{
  "d_mlp": 512,
  "positions": "learned",
  "bias": "none",
  "init_std_o": 0.0,
  "init_std_up": 0.0549,
  "lr": 0.00548,
  "beta1": 0.95,
  "weight_decay": 0.055,
  "final_lr_fraction": 0.1,
  "doc_mask": false,
  "steps": 3177
}
Each number is 128 + 24 x the weight over its row's rms, rounded and kept within 0 to 255. Layers, rows and columns count from 0. Numbers have three digits each. The size before them is the row's rms in percent of the matrix's.

# up: layer 4 MLP up, 512x192, rms 0.143, rows 390-420, columns 128-191
# down: layer 4 MLP down (transposed), 512x192, rms 0.139, rows 390-420, columns 128-191
# gate: layer 4 MLP gate, 512x192, rms 0.148, rows 391-421, columns 128-191
up390 095:123113133131097132121151143120146092099080112157128060113179104122111103149084118133126088121114092120131140125121116167141119102098150084148146131141128162112175123150106117119137104132189131
down390 101:162114122111112144093147135092149078138141142128138180132125111125119100139139127122085200102127120104108097113159167112111124143139115081131072114172105067132118137123124122122153114138101151
gate391 090:122115107125122120086145156136133141114150120173142129149153107102139100119132120116176126168145133151108135150162153053114156126108157105120125100080138099119163146146085120154108081129111169
up391 095:120125168122105106094064140147101156118103158112119121158139122131138108151159127134114093138168182135134176134108124127121138095135129138084122155106096113087170147134099088169140170142161127
down391 097:152109113134132146194109103168112134157145118104071153154147141112149112109150167130156135145132145144127104148114128085104158160128144154114132111131127086124124165143114141130175090147120141
gate392 086:132145069142127095107121156121144120137105127162067111135127130145141134117125107088162124147124128166165095083127120144113130115111106111102117126142137156121139103095133118143148090110073150
up392 084:117107112143125151101122093145124065076115136119118154131107145125117102156161118101118102094147152075147116128097143123135103067101133137093127128148111137149112165133111121150154127124162096
down392 090:116095148119118156151120145098116142120117139158108134117136136118113131146143120062117159118137111195120114130143141134151134169142194088148107107098133142097155135113126108130160148169162116
gate393 099:111102148139104114146184099111173170116131093116106138137118127114165123108125092126123094128142147164115159159166188153107157139122084124098114114127127134149119154098139140147131109108174116
up393 107:130153123140167099133094086119087134106102156153152133144122144117184127149110137120144127133123128135092133135089136094119130106146113097088171158129150130119131154113169136110147130125117111
down393 099:128129117147132090125071143119089143101110166104106123126131164083170113102093142112145137103115157136108120093128149106131134126142121118075141142132129148118124089127131107114095143170136171
gate394 095:123134107128117147162146135122123144160145191133158125148119126092104138163140134142136120194141097174094115154114114064136157119109058149137114132116133108139093131130111162129135096160125140
up394 103:143128139080164152101113110125118146149124156089153084135163114100128117135130143115143120108119138104085131147103111127129167078140141148127133151141101135106154166137130143135146128110106148
down394 092:116114133143118103110134157109123093136125093120135126119145064100127131131131161134092140125096130191188116146138153088118143145105135095135097168165125105101122103128114133177158100120120159
gate395 097:135118143149116121135164126147111123152068115107142118164092168141080124137102067135135113133125129154109144145132146161141107141176128129114091120117127142132155158117138128122062128133135122
up395 104:137119168135104111095100126114127153111141154078108140171130135102154106132153148141196135114129125113132175151117161139103118098161086120178147130103107063081127116130131136131152149103132139
down395 103:109133116102136116131122131134156102147141128126094149141145119101158136155143059163095170143114103151153137161127171126095135145102130088093087104115099127146103156130153077090151186132113098
gate396 086:150148149166138125134115090121136100130066105161136152123116134157123136098136088115118117107131152160172114111161089130138119171098118126114090154127089148124109148154158128089145134102129151
up396 090:136130103135097135161129148118148128111157141107131119149126153122142102125161092112132113098121093137104105168182121092138130186172147146151108088147181094111107114092144129165077105127153139
down396 087:130136104142130151124145132071145128093064114120090162123135108123138112144119164129117115095119129150119123125132110139152117105136127149096101145142133133157154126120108140150112132142188106
gate397 102:191105148157147148083135153143132092159134141138146143123136120116126118120164170151118150186105131153096143141122098124123075099150165100102116141144162118094097116135114189136137127122137100
up397 105:140160100108154117130091125147086203121123121127122123124155139086119088091120163128133090127151129163070159116132126136101140101092151175075140129147115126118158172115127130086147101123132138
down397 101:151135131124151113063129142126101095147137122126128109091141135169154157104185116123129115108131118120078130185082138133129126146123169133096098119139120147112129144112136110119134126168118100
gate398 097:124162124103138135110137141112168135166111138128137122107100165135109152111112133089141129142147151149140112105113125105170070167119148132122115157134119098136130109109152113134102117143145102
up398 088:119119123116121095180149146180148175105134102106119104170165075127084121126127150148153126089138126109129116141144126120120134113149113137121125123101138164174080150168114135133142099145092168
down398 093:124155113071123159111133130112184078182114109134120128112144124123175114104109110135161106100129158141101157114176132129159138141117118153141094140136125126129145128089157082078127120170139124
gate399 114:122126117122154128102143113103121149142137115111124125102125106137121128119074109136132117152125132118115160165104157150109151166149113152101121130149116131151149124128103115131055110124097118
up399 103:098133113140175124172128118139143080094177112108126158127120097142109103105088102121158132119115127158115161105069120161099124106121121125143153144142107116147100163138170166095109097146115117
down399 105:154141101139108125158105091141150131119118154154145153098091104134147140094135135119107125160116080134134122107138116108170122112119160141121121090143122163137108148123115148097090136141137141
gate400 110:117120144130130127146173149110094145124161129167095134135098155128121131135102116166132091145124136099137153164137140153155151129117109112115125159099136122130133096124125128129127152068133137
up400 110:120092175169159094156135137114131148123154124143124151127138129075125102177108155142087105134133125158124125104100135126106134142125087116098081128115104124125156118116164106149136134154174144
down400 101:182145114149148134137094131132107122117128153127145126120113133158150123114164140109179137137144143108087142094088112114133179163113157119149172123133113108130126136162111127133106132114123126
gate401 095:119086124132138103096117145120119130106099135135120135126130135156092095129143116112127146112125124109166131127132109089124119115127118154138104120102131094119079109113118162138100062188109151
up401 101:096145132089108099129133120103135129140148133092108098104110133117106144145172139179136155126125152126104152130149104118132145110179157138110118167120133186110098125118139136097133139146144150
down401 103:126107124144112130153184152141116095106139113132113129180100126090152142131132165149124106125152130125104129106145181135163149156108128120154113161141098154107138092097116106147117122102109121
gate402 103:115082103127158136127148113148115125113090120149124137134118127146124145132162150120144093112134132155099044131131132114134143117147099131153144135117127178126096107148137138113138125095163110
up402 097:134113150125139106088154140172092113102095110088136119079118108091128133178140114109118131128142162128152110070110130163176088147151139133109147109124099147149146117115121128139113128153113104
down402 100:148152122143099142118118130170131120118096122132128184125106104118163179099117103112121155135134156137128121136098140116129147152116069125135149158170098145129123122141099140123084080104128117
gate403 104:105111143158142154122187153110134127163106127137149177089099122153151159158157108103107108108093122136135145148160122167143095119139166127110137101136116110102174109124083102052120105122144162
up403 099:119135112113138140139097144115192113142161136125070171118140102150123149100141082113193139098122132160121109160162116132148097085133107142136122110107116106126110106103082093138122138169115120
down403 103:115153137157112107107129137130125163110095157113103102139104107143168104118149156101154126158153139157102078131115136148133115141120108145145133099175160075124181099154174169137115097135110096
gate404 101:071110124156130125125142095144131134136156142054129102121175120113135134155108141127169142147142169135107105106111121172094150086126113120116100152160108124093207114100164184107126142132138122
up404 095:156141097163148142156126131129112132128124116145177156102104125102160068109142116118113110072132184132107168155115091141167106135097115154131107150167114124143132133124114140142146122117110152
down404 096:087096123132146159131116116119147149129139158134146128132149110101144145103168128083146099123119126151135150148126099112135143083147157118135119122204142141127156137101141122150132098119160156
gate405 102:123146141184135121053138114135136127115147102170104164172152106119107111158075104100104140117148127115138142132153118137096122116120136127112113118101139120084126097108134133123144109141102118
up405 096:129102142125186135093126108112099124106114132165133184150118087150149143156088121103142104105120126149102115123125152143113142125097144114098120152144146154103102076130139129097165120144153102
down405 105:172119111138152092113124133105133136081117110132127149128110144133086116127112144128097126139144169115102131107132079171126147095146160136130135138141146156093164131147072125114117072159135151
gate406 103:100144081123153120159151112105140106140131126111154164137131113111106116177163098125176176146154143151161102116104119117095149117171132102124143138137108100119132129167162139116137122084115151
up406 099:160155159127097129138143114106130151118137132105105127168192137125115118111112142106177166086141113076122138101111111115155119144153153125141153171113107147119142183114143140098159124134142077
down406 104:139135117114127101150089117150157104109133165143090115099093121122113126135107108143138101092111102114112121133124177140102126102118090105131100127149172114154136148140138122129095161152152120
gate407 105:122117176161126102105108120130181125150126135087133093134139135140113136095106088088139092088133108158117104156104163143144135162112163121138143152114071149146142099102139122122099152155123145
up407 102:163192132179137112092139118129100097138150115119128124118129116087142091133115129095109116090140113130149130109121112164083096128112096122094112082143102103135151112113121179122092149153070127
down407 096:165092169128133089128118098137033124137146134105151153095117125128146151125121095122127149106125124167156136147156107131137135096153157108124130151104111145120092144118112116103105176110127116
gate408 089:148150150158141078132113149192129158150153090149152109109116160125155119148105137180169102134128130154148099111133110105110138124119102178146122133155106098061148109121141150109095099124133124
up408 093:118116155115137147081095114146093125140110153086138136166161121113170139137106131147159167121147112097170071184101115067125133116072119148119163179123164112135099168146151164125136107141127153
down408 094:115144131104147105133089122154110143125141133099088161096125118139096113119098129117096181141134141193124115123131145144108171097135138129140109126133134097141117086136123120078115166099080113
gate409 101:148122141137113144171088119114106101124127089142140088144114122116127103100179141137108175158138121110133145119132114093127114149118148131134126130102177142145108159136141157135121118158121131
up409 107:098118113125136146156153127139125128143136152113150137148141168130128133158110094137113133100118170146116143118080160134118111095114133104147131074179189152127132147146115090099139166142142137
down409 101:167093127154152084121145091134140108163170115150116138134094153164166117140127155147142132115145143136146154113147163108121139146139127141193142110140102133115149140126126150098160155153155151
gate410 099:102084159150131104096136098087119088115108106145106131159125128143113179112130158144139113147148134118113180099147100156137144125137149093078119134068124144130123106070169106101124123110064129
up410 095:090137095117151131121139143143157107116148134096162111130104108114140090139118143124150129117142127157102132097127116124161188164120101152167110164118161145088129141113118133155182163154132144
down410 102:141147132085094138147125116100125105135121154136164094122122131115128109102154085145114136147107091124165156104143121129162134134138127090116112140138156161138151148139128137100131146145113157
gate411 116:092137121180129131090166122077111088129149106156120103139147169160147118115100102132105131113111095117160122128135131163143113131143133096108175111117083145163126103129099164121117124147156137
up411 114:156140102112134129122138119172131120147164138152155163108111133108136148157172169142078139115112130116126143145151143101096122103133132133151080126107150125097141129104153140047106158124108118
down411 101:079121126131157116102147128149062149146140084132139122110136152139150080151081108115122144124135101147171111125115120122121115191107139112109147133128078104145091096119165178147156136109134140
gate412 106:138095158097163095097165179166134138101109128110118119109102139126080123137147099082125114113085110157095128134121105112126120126148156108129134157152077109122122103138164129108115157113133129
up412 102:151146107149140126134166135109124150161192140126151117174143075151172082168152117118140114128120162123132083117086123173170108098123103079151137111127133147120133159101133121147111138157126114
down412 106:132109077114093145139134152140164109118172151130119129116137136156127123109158126130144116133147108113098130140132144118123124110094144185104137139105066173114124110110144147073106134147161122
gate413 097:129132091159111127130154118133166109098118164097120090107124117114144100107115163067125119132125103147146136184162105105145152150124108113126103150113097159150132128112094154144113121147115082
up413 093:172139160092160094110145143132080139124138129069094110119103122126135105089112127132098084100126118113159155120115141154130146173105090125109151137132151114131103116129123097153140125128153150
down413 096:125100113130150131094121117120093147152133113121139101099148135116143088160137177138134112125134158181128144119118128152126123071121179156120148147164138127106146077172142128138131126128096118
gate414 101:096175129150145103141124126122137112098130125145134133127090139113065127129173149122141133131131114112153143108150141108120141123125104151164169146165138126108094117106119120129094139108104112
up414 099:144145148097180103127159140105110095159093100132128107125115099121145160112079135145099122117142146128122127128137139084127132130148136114120154100113107114130119125101152159154136136116163178
down414 101:119165118115110133095116147132091129118101111093109089148138156123100141160098107112106136137132127129119155141093114101074094154146081120058163095132139122145122158115131134122129147118102106
gate415 096:130110157128098099164155126136136103116141087100121146133126091109145187148110101123123111130133142161127152113101116138099129107123125083130103133106096114130118152119131194140114099136141160
up415 104:143131124148119101150103141133111095142121081093104113159105118151148160154130141106095102144120098160153135110149137155126118142136173163146165143121143166140118156102067164137162128171153151
down415 093:119140146094117134116082166151149125140123122100109122124150138118135122143100121101113115171102105141159100181144129126135098182120149113163149106116128133142083149110118149142156138173115166
gate416 097:160192136146115130152121118141125149136110105137111126133154162146099155145077145118173130120083132098116154141111098173092103094128149130107129140145135102128121121115065116108093102128098138
up416 103:095082122145128097080110179173126098136123138120147108114112121125112133135182130069144141087116103084142141156156110150117095135106134141155134128118146141140114156119165124130129112188098120
down416 104:112130152139132180157197141120144154130158123177134105129159123137156109152128151139139054098147151124109159115108097106139080084137113187135111139156083148139124153131139132101120112146112076
gate417 090:109153168136163168114109152180127129113129125092182149136110118197180143106096114113155088113112115153106137122135167133123158140125171135151128147088134105151113097125148153143138075103122136
up417 095:091158108148126095135101127145160137132127098110140079136111086162124101134114148119075158141131127070136110126119165122087101119155135121159112107094145115103157161123128127110128146139107132
down417 095:127144110151123089120122094153102152111132098108134146111105091153148103152102113148125074150084164104151163133108148139118102073065136127114156101141127121122118169140121133121096104137126146
gate418 095:155178143111138098129155154120105075075120101117121152138146073146139097124085129116111112128144126127151108113109132134137109121109125144081116123146086147122105128103108153111130147103087103
up418 097:154145136083149135212110094157129164105123111081121144157100132102163115094196143133135123127149128111115116137131141115134100105122119095127126122111142177162128107102144131142143158133131138
down418 097:145137152159105106166126122151107121111132159118118103126144119138138115132107129097135095110133121111128144147160119135083110084146166155145076146088130132127104084179110133113125096127114089
gate419 093:110107133119135126141092143133117120115102105177087135166169128099109149176175119117088120137139127141172128115100099155092101153104119141113097142138090121125113132113121124106157109128122122
up419 097:125138118113100080132170156104126147151149106112127139134125113116115138089107133142105127152144106190128131158138117108138130126125150138138139128132110122132107095137157147147157095174104165
down419 105:076128103110120138129123089152148144141147160111132098093092121167158142084126134123111132148110137108130109138124146141161173117141185085167121140147143145110138118152124104096124126098155152
gate420 107:116118131151121141110156142124120153137136120102168143137136082187115127133105097100110137146121129128160140117102127133146142096146120141079134094127148099160109096135190109122097101164093105
up420 098:146154174158137085127102099161122109121147168122114129144134128131133131113103117133160187121133134171126129136118107142140183149087104099120134134129082127138160089140141081124140134106153153
down420 102:090123152129117146111120120178099148152144126127170137178131130138128118139084159095119163113136147152126146121168158122153132122142155113118103123169127126123102113141122145150144109144126167
gate421 106:121126128137110126089127178106137107103105136114095111115139099129139116136109131128147105149163155172099101129130161129146137141122134163146072157124126124125119117174104129112136091170170128